python train.py --num_attention_heads=12 --norm_place="peri" --norm_eps=1e-05 --attn_scale=0.177 --tie_word_embeddings=true --parallel_block=false --init_std_qkv=0.0281 --optimizer="adamw" --final_lr_fraction=0.0 --max_seq_len=384 --doc_mask=true
Each number is 128 + 24 x the weight over its row's rms, rounded and kept within 0 to 255. Layers, rows and columns count from 0. Numbers have three digits each. The size before them is the row's rms in percent of the matrix's.

# layer 9 MLP down (transposed), 1536x384, rms 0.0553, rows 1097-1113, columns 128-255
099:147091155104174167141075131120123085130165157099084113089140062104139147114130115128122132116133163130158140153088132155116145118172123104108147103125149106123107144137134140143156117135174124149153174108158135117123141138136118119133151139164109146132145101141136140123108118125125161118165077136102121123096125151122120101093107130110115083131127126105141117120120123111097107159104
096:097141122108141154134138068124107133127109130079120123096156107117140080106115167123134147118088151117105126104145137159132132080135153100146109130158117116144091133159161136134096128109140149155126130117138178114137123161172147145096147095126100137116136155146169135079173121116139116148144115107111139109182127143127114116108068108117142142117125100140152164113091137148123107136081
099:138157101152104098157161098159183133128124090108133156128110154153144122122162131158104153155153098146135118120131100108141130155092100156118151148157106100127133145163117138152159124108149161131162130101076064184147129156136110142180122135162078060126101126149139106134138153092119107125134150138106101079127155123100145091116157150159098138111110109166137105128124117094199120130113
093:145135138157167132115129126127166123120128122107097101144123117093161123109114116209143105178163120149138157142112089134115112161104142137097128148119120104091136101142168111123140154118088142063108106134132142103115090121113087156152094130148060115112174170133121119119141102117129144129141159126097150147114153132085170130129123141133158124143126043127139104101081087141164115115098
100:122115109118156173117072129130140129098121144159166133163140117130155122140145138115153112101133110165147149109162113144125163165133110137132148135110078117125098165095110128111130134083153104141107164135118147123168126170113135165095113119127146128113109092138122099147134132154110118121113144157119138183112119177083112124132167170076144104135126160126118110180140133154105123124095
096:121160140153114125107140096111130153097095184129083092098118152149120132170126138115115093156137122107145118127169117134122170147164083137115115124133164093132148095105145108149124137136160124091106160135095104110143137137121122178095118151153139125161151145145117120125130107112146149130152154137112143134113152106141113118174097095125132124131112136118166144106115141146113112127102
097:117152117127102027129134113111087135131150164103122125176112132166073123160136144144107091075116114129082151087163079123141142122145138114135112140167155093159137140159114125142174103126158143093126104094103176149108150130136139164125113126113082117112126120140129152130107091156106087147109118139113134093081140120147130145115178082109148128129169101126133202119142111109087099109121
102:163108144119107149125112093109138120167147136139105139121130130164124141147152126134092107124130139137162114120116136159109114155083109121128172134138178099147158109161121131105179156094146146086146123120095115120119147135139130120146141140148091128128119121115111145135175084109136128152108150138123079128110124127126117109121171102139127139124103114202138117109165126135105142131132
098:126112146109102080140159152112075137134142093115158090155156129164124131098146153134121114096096121163082159129119127087119140126127121161126123138148146135151120175138154112156146127088116128114123089122136112122088114143119105123111121143173104163099095128117100126136128113145129144184155116140120170164125138126081117132128136171106104131133085161086092174159162133115083138104128
098:142131130115173116130124107133114142146111117113128146123155113122100127110141146104119113140111120121100142089109155124127126111115112159159129100159135110153113135114141166150130077127139088156085122130156154104102125101137110119091115116153124106111119172127118142196108145172175144078139170134139122153144138140120153122143125150133094134124135168168132142154099105171096148127070
096:122138148126136104110132109065131167120123106145156087140103191155133147140075121135095144105135120129095121107126089104153123163126117139116136119131133107124137128099108131160117131155119110121150169120067150122153095067097096123124109144159152164150105134162130172142132142165130126129098152091135170136103103163149160199094095078132112110145122090089105154133140127050191128146134
103:148163157144122142110101101157133136160100109167135148138117124178108138119161113141144137146128135153140137130115156110125125146119125146142142126144102116088131083072114135153181115123112127131181154166137125123107157097093130116153134109135145120194138101105134163126074111118171133126124084126130146109098114105109141096096138145103150138149119155127125125149107142136148137130128
104:098152143141157157116116119136113102161122093119096131147132133115091128123103129178109140124120102156117109125116153129150148130110150165146170130093064157175131125119144146124125114122116132142087173147115173100099080175075157116074096170098104194097087121085118116148125190117142152167131087153130132141135109116115111130174069140114151131125104146096137129151112146148160127158149
096:109142117121141130118180176177167154161104119172149164122135177163112108155125184099120135092183113099098159104149128134126091147140128129136087101085131076113090133116129165136105120110109141119150140110163136116110120138173102133129162142142095112132105130126157114106089180105131142132138117148142120129144118124111127109140137105106144090104095163145150108151106159129177153138107
091:130144151155086139127124115138144094160147092109136114135148110146138107129158099163132156116167149085143093108129139123127161143124146122107108149131123129111121111147112114098123141165104145099117147157105100147152124133150132100095095163156146152105136163151131131080095163121163144143106149133088087124111147139111124096109153089159204142146153135119140166070177169144142114152145
097:157093123122115108106121168130143128117131139115129110141129148127115111134139113105155126113118161157084136155111158154143146137114158140130185100133142152112135117081149146119178124134110143145162195119148128132135109114132133081152147093116112121075126097152138119095126102129120110149115170101169126101123154079105108142151140084096126140100142165126157173093172137129153092121149
097:148117101123111121121130147112084109140159137085136094126110190124154108186169120104119117070084169091134107160139081128172138098124115127130108119101144108129154132154127134117100088107130132100093126089123143131121080136068084146123144115169143149098108177157101139168129139091121167124117138133148156120133158106144089103110147132129164106161113117138170135101121161109125116142116
# layer 9 MLP gate, 1536x384, rms 0.0712, rows 1098-1114, columns 128-255
097:095125141141158150138091054133163112129120163140134127152149136103118112097140124123130124165093099160141143129138155136122082132170118100105107118149124122130090115139114069136134085163127110149091101161119132117120122148128146115143119131111101147142129111120137157162138139120092121120168135116141144097156131157173113119183085160120129103124140130119134137122141105154113114107142
098:110132097163097114136125125169160124123123061116142135145111152146124132144129123141097106108114138117122162129156098101102115145152128125173079137097157091130126104158099128139163132155137165122157149117113137161143125101071126112176068120202086123135146145112175175137098165102129134130134115178112173132068150127133135135128138144165094156148115091145124120133146137138157075162163
095:074115114122139118102126104101156126094155131144124117134128167104108164107152140120140129091131142159110149092126150152089120117151105123083137130148129066139156141173135137136114100136104138101101148125181122089125165106104172095135107135119100097112124175104107088120125118173157101130136116126110100126161132165133121103158101165104094145149149104118115144146131096156160094118117
103:154142110140108145129181128157162138107180157108125154103131154135118103141114176118125121095138091140109115144111155110146142153125130085134163113111106105122138149119124143114101096163121172146136113144149135123123148120162110151130067143093115101146107114138143136089143156154091108111161124169112099151129117098142137122088134170111051138111135103128124150108146131157141086157129
100:121090087091155136128171111128124098131113154097122133113103177119118158115147174154101126139106127124126126104123073148112139122132117107144123129123204096115118112155132145136134093145134120141145137117096147084124183109105133131123120142132110139179162170153115128152141054145100151073118131129156143125154129154115121092157146109126122104062073147169156146137147124128102126142096
096:160103155108147157095127116138130127133098103128140149134127125107115159096086133137154143144133166119134147182132134081114117150124124118124193098166133116128088096105100116161130128109135077124126111111119105148138116147111086123130147116138110117104074161092138106142148129167134162094146108120162139110104151137108132136134104138126104159105086117186162117117085134138164132147113
099:104116082077112136150083118135093146111103148092118129195105139144118131153117167121123132119132113125063181130143077142102148146126094125137112114098114100111143102111162114142127122159117143099099136141124148153143082071123138087155085159108075094135104111123148146166089154159170113146176153116129104141181127127138105108133157166157143171154136133150145114109154118143157167153122
098:122129143129158093139156136119110146147127110110170106151143145155132124148127122146137124157125131140144156134094120135129134081131132100149107121141152177144132116167157162145158054173099157125142109124129118116102088111171099159148176142132160108114124123129122116129125140127122113141112144153100127148101146104090113121121088172124077158101102128092144147129133109115131158119158
101:127116109150117170104102119138137127073094083110134132138117174107088103150121134150145127114132162108116124138157149142137158146132108144152117129119148129104122132108164125122118130127152142109148126086103137132087137132147128134150076106142100112185144157097108151093135115122129115122186100124079136098148107170127154131128104158148137120079107096092093066150129145169103153128145
098:129146118122085111143166121117141085141115135142119126112106173082108092125130120098134090067103107152134174154153107111161100113168093121129147108158151108114147123100112126152121169142130113131132139149112159116136145162142109151183117147148112128133142111140176119177165157147123161200082119142128124132090135109160103105099144113121116108185142138144168111126111122131162125137168
100:105119106119105087114100145084085147122097121103109124145137144132127108116178130116143132111103121104121156128102155135087105102099082129176094083135122151120193101109148140155117160124126113121138106165139155078123133151158105101157127117121119115159133124130127131123119162123107186121129156157094146125148134123097126149092134168166093189151116146117128125111149112138149118116130
101:105084113139136131119170148133133094110177125083134121161103121118130126123124095121096097126163096194090152116107112123119120170126088099118125121166143136113106122155139126081141154138122108116116137164157124147155151140098129111151141137154142123164167088143101103163142108132096112114115098139123151122117125135094094141117151139112138138099092103147158132146057096142120067137120
093:152136105135125133148105123105131081127146141098120152100100126167114131121141108151099121122144107120125127183103127124125109173134131106147081156148119145069142129127119157097130122143126142106118064103129117129065109118108132158139123104145115089119152131125147170108138092135150184140126193126142106134148119123135144140134133118144096145117136109154162120133140114161118143144145
100:106091107117152137092109141132154142101110104119147117164129117160129103122153117155173107145198181128169126109136115143140145151116093161152100109141113102108118183113117142087104112067104100145091107156127127135155162137076100098157128077136124154142121156139134096121134093144122099132142144143098112118129087142103113081164147152171114110137124095113155171095129152146104122116164
102:091168129126138139079161087138145111104093116120135113130138183140129119174189101119107122109116088114144165141144143101141121146153132147134106163075160138088083130123082105160116141144118137138123117144133121135132180156117101151162093116153117109119140139119117111120164100106144142081162117115099138155085122147061101132120136140095176159156105093134135133106135107152136139124183
097:097108125149135147120150133142158118130130109097168158127145126104057111147095115136094147116130172167138147116139141101143126098168096144137126131141129089130141168129176114100113117137140135146120072101124137174123091099112152149153116136123127161170114161127126119091124117096103117126127138098128165153136099142106152133115118134109133136149089088132094112152121126154169091139141
104:111130155102124101168143151107137072120104137133170101140127089173123072141163157121151126145137124128163076125127163132137128113116145098116105103093148102112113108138070152095163129144162129138119155149182129123175153135126114118155135087088121159158127164143156158166122126117097113113104107174142163091139093137139123110175162162139142059150109162123119134078180131143114113127098
# layer 9 MLP up, 1536x384, rms 0.0726, rows 1098-1114, columns 128-255
096:135128108112155134097114113161161104130109099172147127143082117183123166158138151057133050117117172141126120107095136118112112146143112126135107154121132129134118127138138127124118121106096100068087170142092140138159114103111126090108144137093114098112154119171143159150122093124121089130144148104105126171090132135124121139128136118136129114160124140126156140102189144142147140103146
096:129126113102109145092119073120125120100135148131085146146129121132154117130115144086118094128136134127117103139087112101132131145099153152172158136153140123180139131173123084155125085150139150128116127097155128118130121141166141148124147129109145109194149102143096142111116082084136112079122152074101085113177127177183140114142140157127148128109152124129155131171175141166133097119103
092:101148125134148124133159120134152078128091089102126131160120137136137123150125155140141151149132136146155141108131088147104120133169127127134133085110154098092113158160177126144119136142160128192115128102102132084181139118110097154162123107153128173148160113191118104138131104102118115142096149134140106192084125142109103118151134098115140177102104123105161116144107087131140097147122
099:139151125149119148117137157115130105116089137128168105111113095089101128156061137118096135117114122136124109143125158158126116100155118118138119108153108156140140116130138120120094135125131174068107123148107130122098106179132150139144105158122140127145100121099119163092143152116108140121165132113153097083154099115142125131098138102115143095147116123126143097129137182186111117122099
093:137098103108102135095124143121099165111166134144138098132144184094147098149123101136101137089152087082083163093180105105097152112114097149148150136183147175169204132123121114103144145087096097116116154111131133101142100125097138140138132127135113107121130138113130129111077165159160085144112131138147126154079127117192107137110145162110136131143137106129140142120113153155140110154163
094:103158139070131146102136131106131107127090131127119136111121125184170126154103162095164131157113131132096128141150105152136150164120090123098134149121173147139103123144164133087162115137100114129119115167126092155088113129104150114124149143105119060136122090125160102078093124138164138144152152141135136109138134093159138133132108136123113130136161148127116095098153083124122138104148
099:141102099119151119109124118113123121127115109178173106119118109120134137074127143130132116120114140132122139147119106079080102129171097114171077146128139176122146139126159100129122141099129147103133123147149103155128131111169078117111132120118087118135147083110143131154153121166127108090136157101144156141065103081146181135118157121126142169130140130160093136163098116126139117105121
095:120101133129098107107150144180123142126122136094152152159119127137093133152081152161150130115138126119100164151123133160094120142192138069139123106112152153097102127133141104124088169090101161110125096160094149134140129128122120113107113136086143130084144118179119136076139147133139156099151144107145094121109150143080137106140151106174132146091146117094157126118087136152105111118106
095:159139122163118162122116123107123119109114107133114090127112094165085120136126130080113138115122088110136111153152193141156143116109136121118126110136112139107107156133134150110158116108092107157145108115119122087161142132090157108090100111130160151122103163136100114078123110107109105146131128175131128133079175102108158132169103107142156182137154127069154135088162122127103154140128
099:120131094094132150169138161152111136147099113149098156152109107118146127161137100087122119097080131112167101142096147098138100134090149127131147136153113164163117097157134144108134135171128105153134123114124134056138141187095201133133152134137122137126136131133129094109127144143114143137145144164163106154138122138147065131096098157155144095137101158155175156168147110129075136139135
098:110120174159132135091145151097131134105135137123107157130134092134133127135124139150176153177135143131109161169125157101120134139147137114047130166164128123127091157128127128085162130122117125116103135137108159164104110113146139163136144155131148108084120167111143169100180116137137140110140172154099127159126136101134083110130136126152149124155169137140107125158121124134144120135107
107:118129159169109116130115134129158088181151131143124156120090133143114147081138118125104118125143099115093108133138115121113200170126085143096137115118084120100137143094118176118153163115127116192115134129093104133126138148100132130123120119125115140135163124034101132116127085127093098134101127107102134131121143110148143216113120107098138129123154144110106150155116132131153049115145
095:146100112160093146118040102138182139126136120108152131125122120143122097126172132144140133092099165093149100113191110101142113127111182123140154134115118134115108158103172117125133100104135123064126145140149121116140136140120117121097116137143114155136153123132157113115122099144138132120112123143085167136102100123135174148143108124130113150183117130150105074160129163104130126107142
104:084131107073139130118136163128130127155151138119117158125115113121102083114136115172131104136162158126143117143114175131134147170139138134112105135140109110118127131158134160105133126102145107144123128111151170125152138151094126146124183130120115165141102165139137108113144133136104123123129124148174186117116147160113112090134177154188109096117139128115143184128114171119046147089128
099:105152131168162107088155102146114109093144107155103122102133127132131161139170114151099093107163080108122132125096156126137147132109119127127105163109119136117180166113145088108126140073161156142132116159108128134098121081158100147165180126139094125080135128104117118115093184129099142119093116141125156134151114128126122171140150132169150116108116111123117141109142124108115138131146
095:124125137140174122132099158121123124153139140112168123093144095143108126143116131119097153159112133114143115145119113148094146105149138155173127101172105149154129156159138137164132147147142150139095117130154138119137120149098132171072110107138127153120144139153141131084161140104133170109118163146150128176152111127111147123126127122162165094132119116127123135101113109126102136128115
103:144127115096123168103111133118119108143110116170184144159121170128127148102189115111132112148157131140129115133147083141133111135140154083177099114156109151155160121145135153144149137130089139112155144090173121149093129159169150123133151156139121116139110145140068119113114136092104107150122068118104066106118149129135082140144165121144118140091123140131158143103147096134136153097148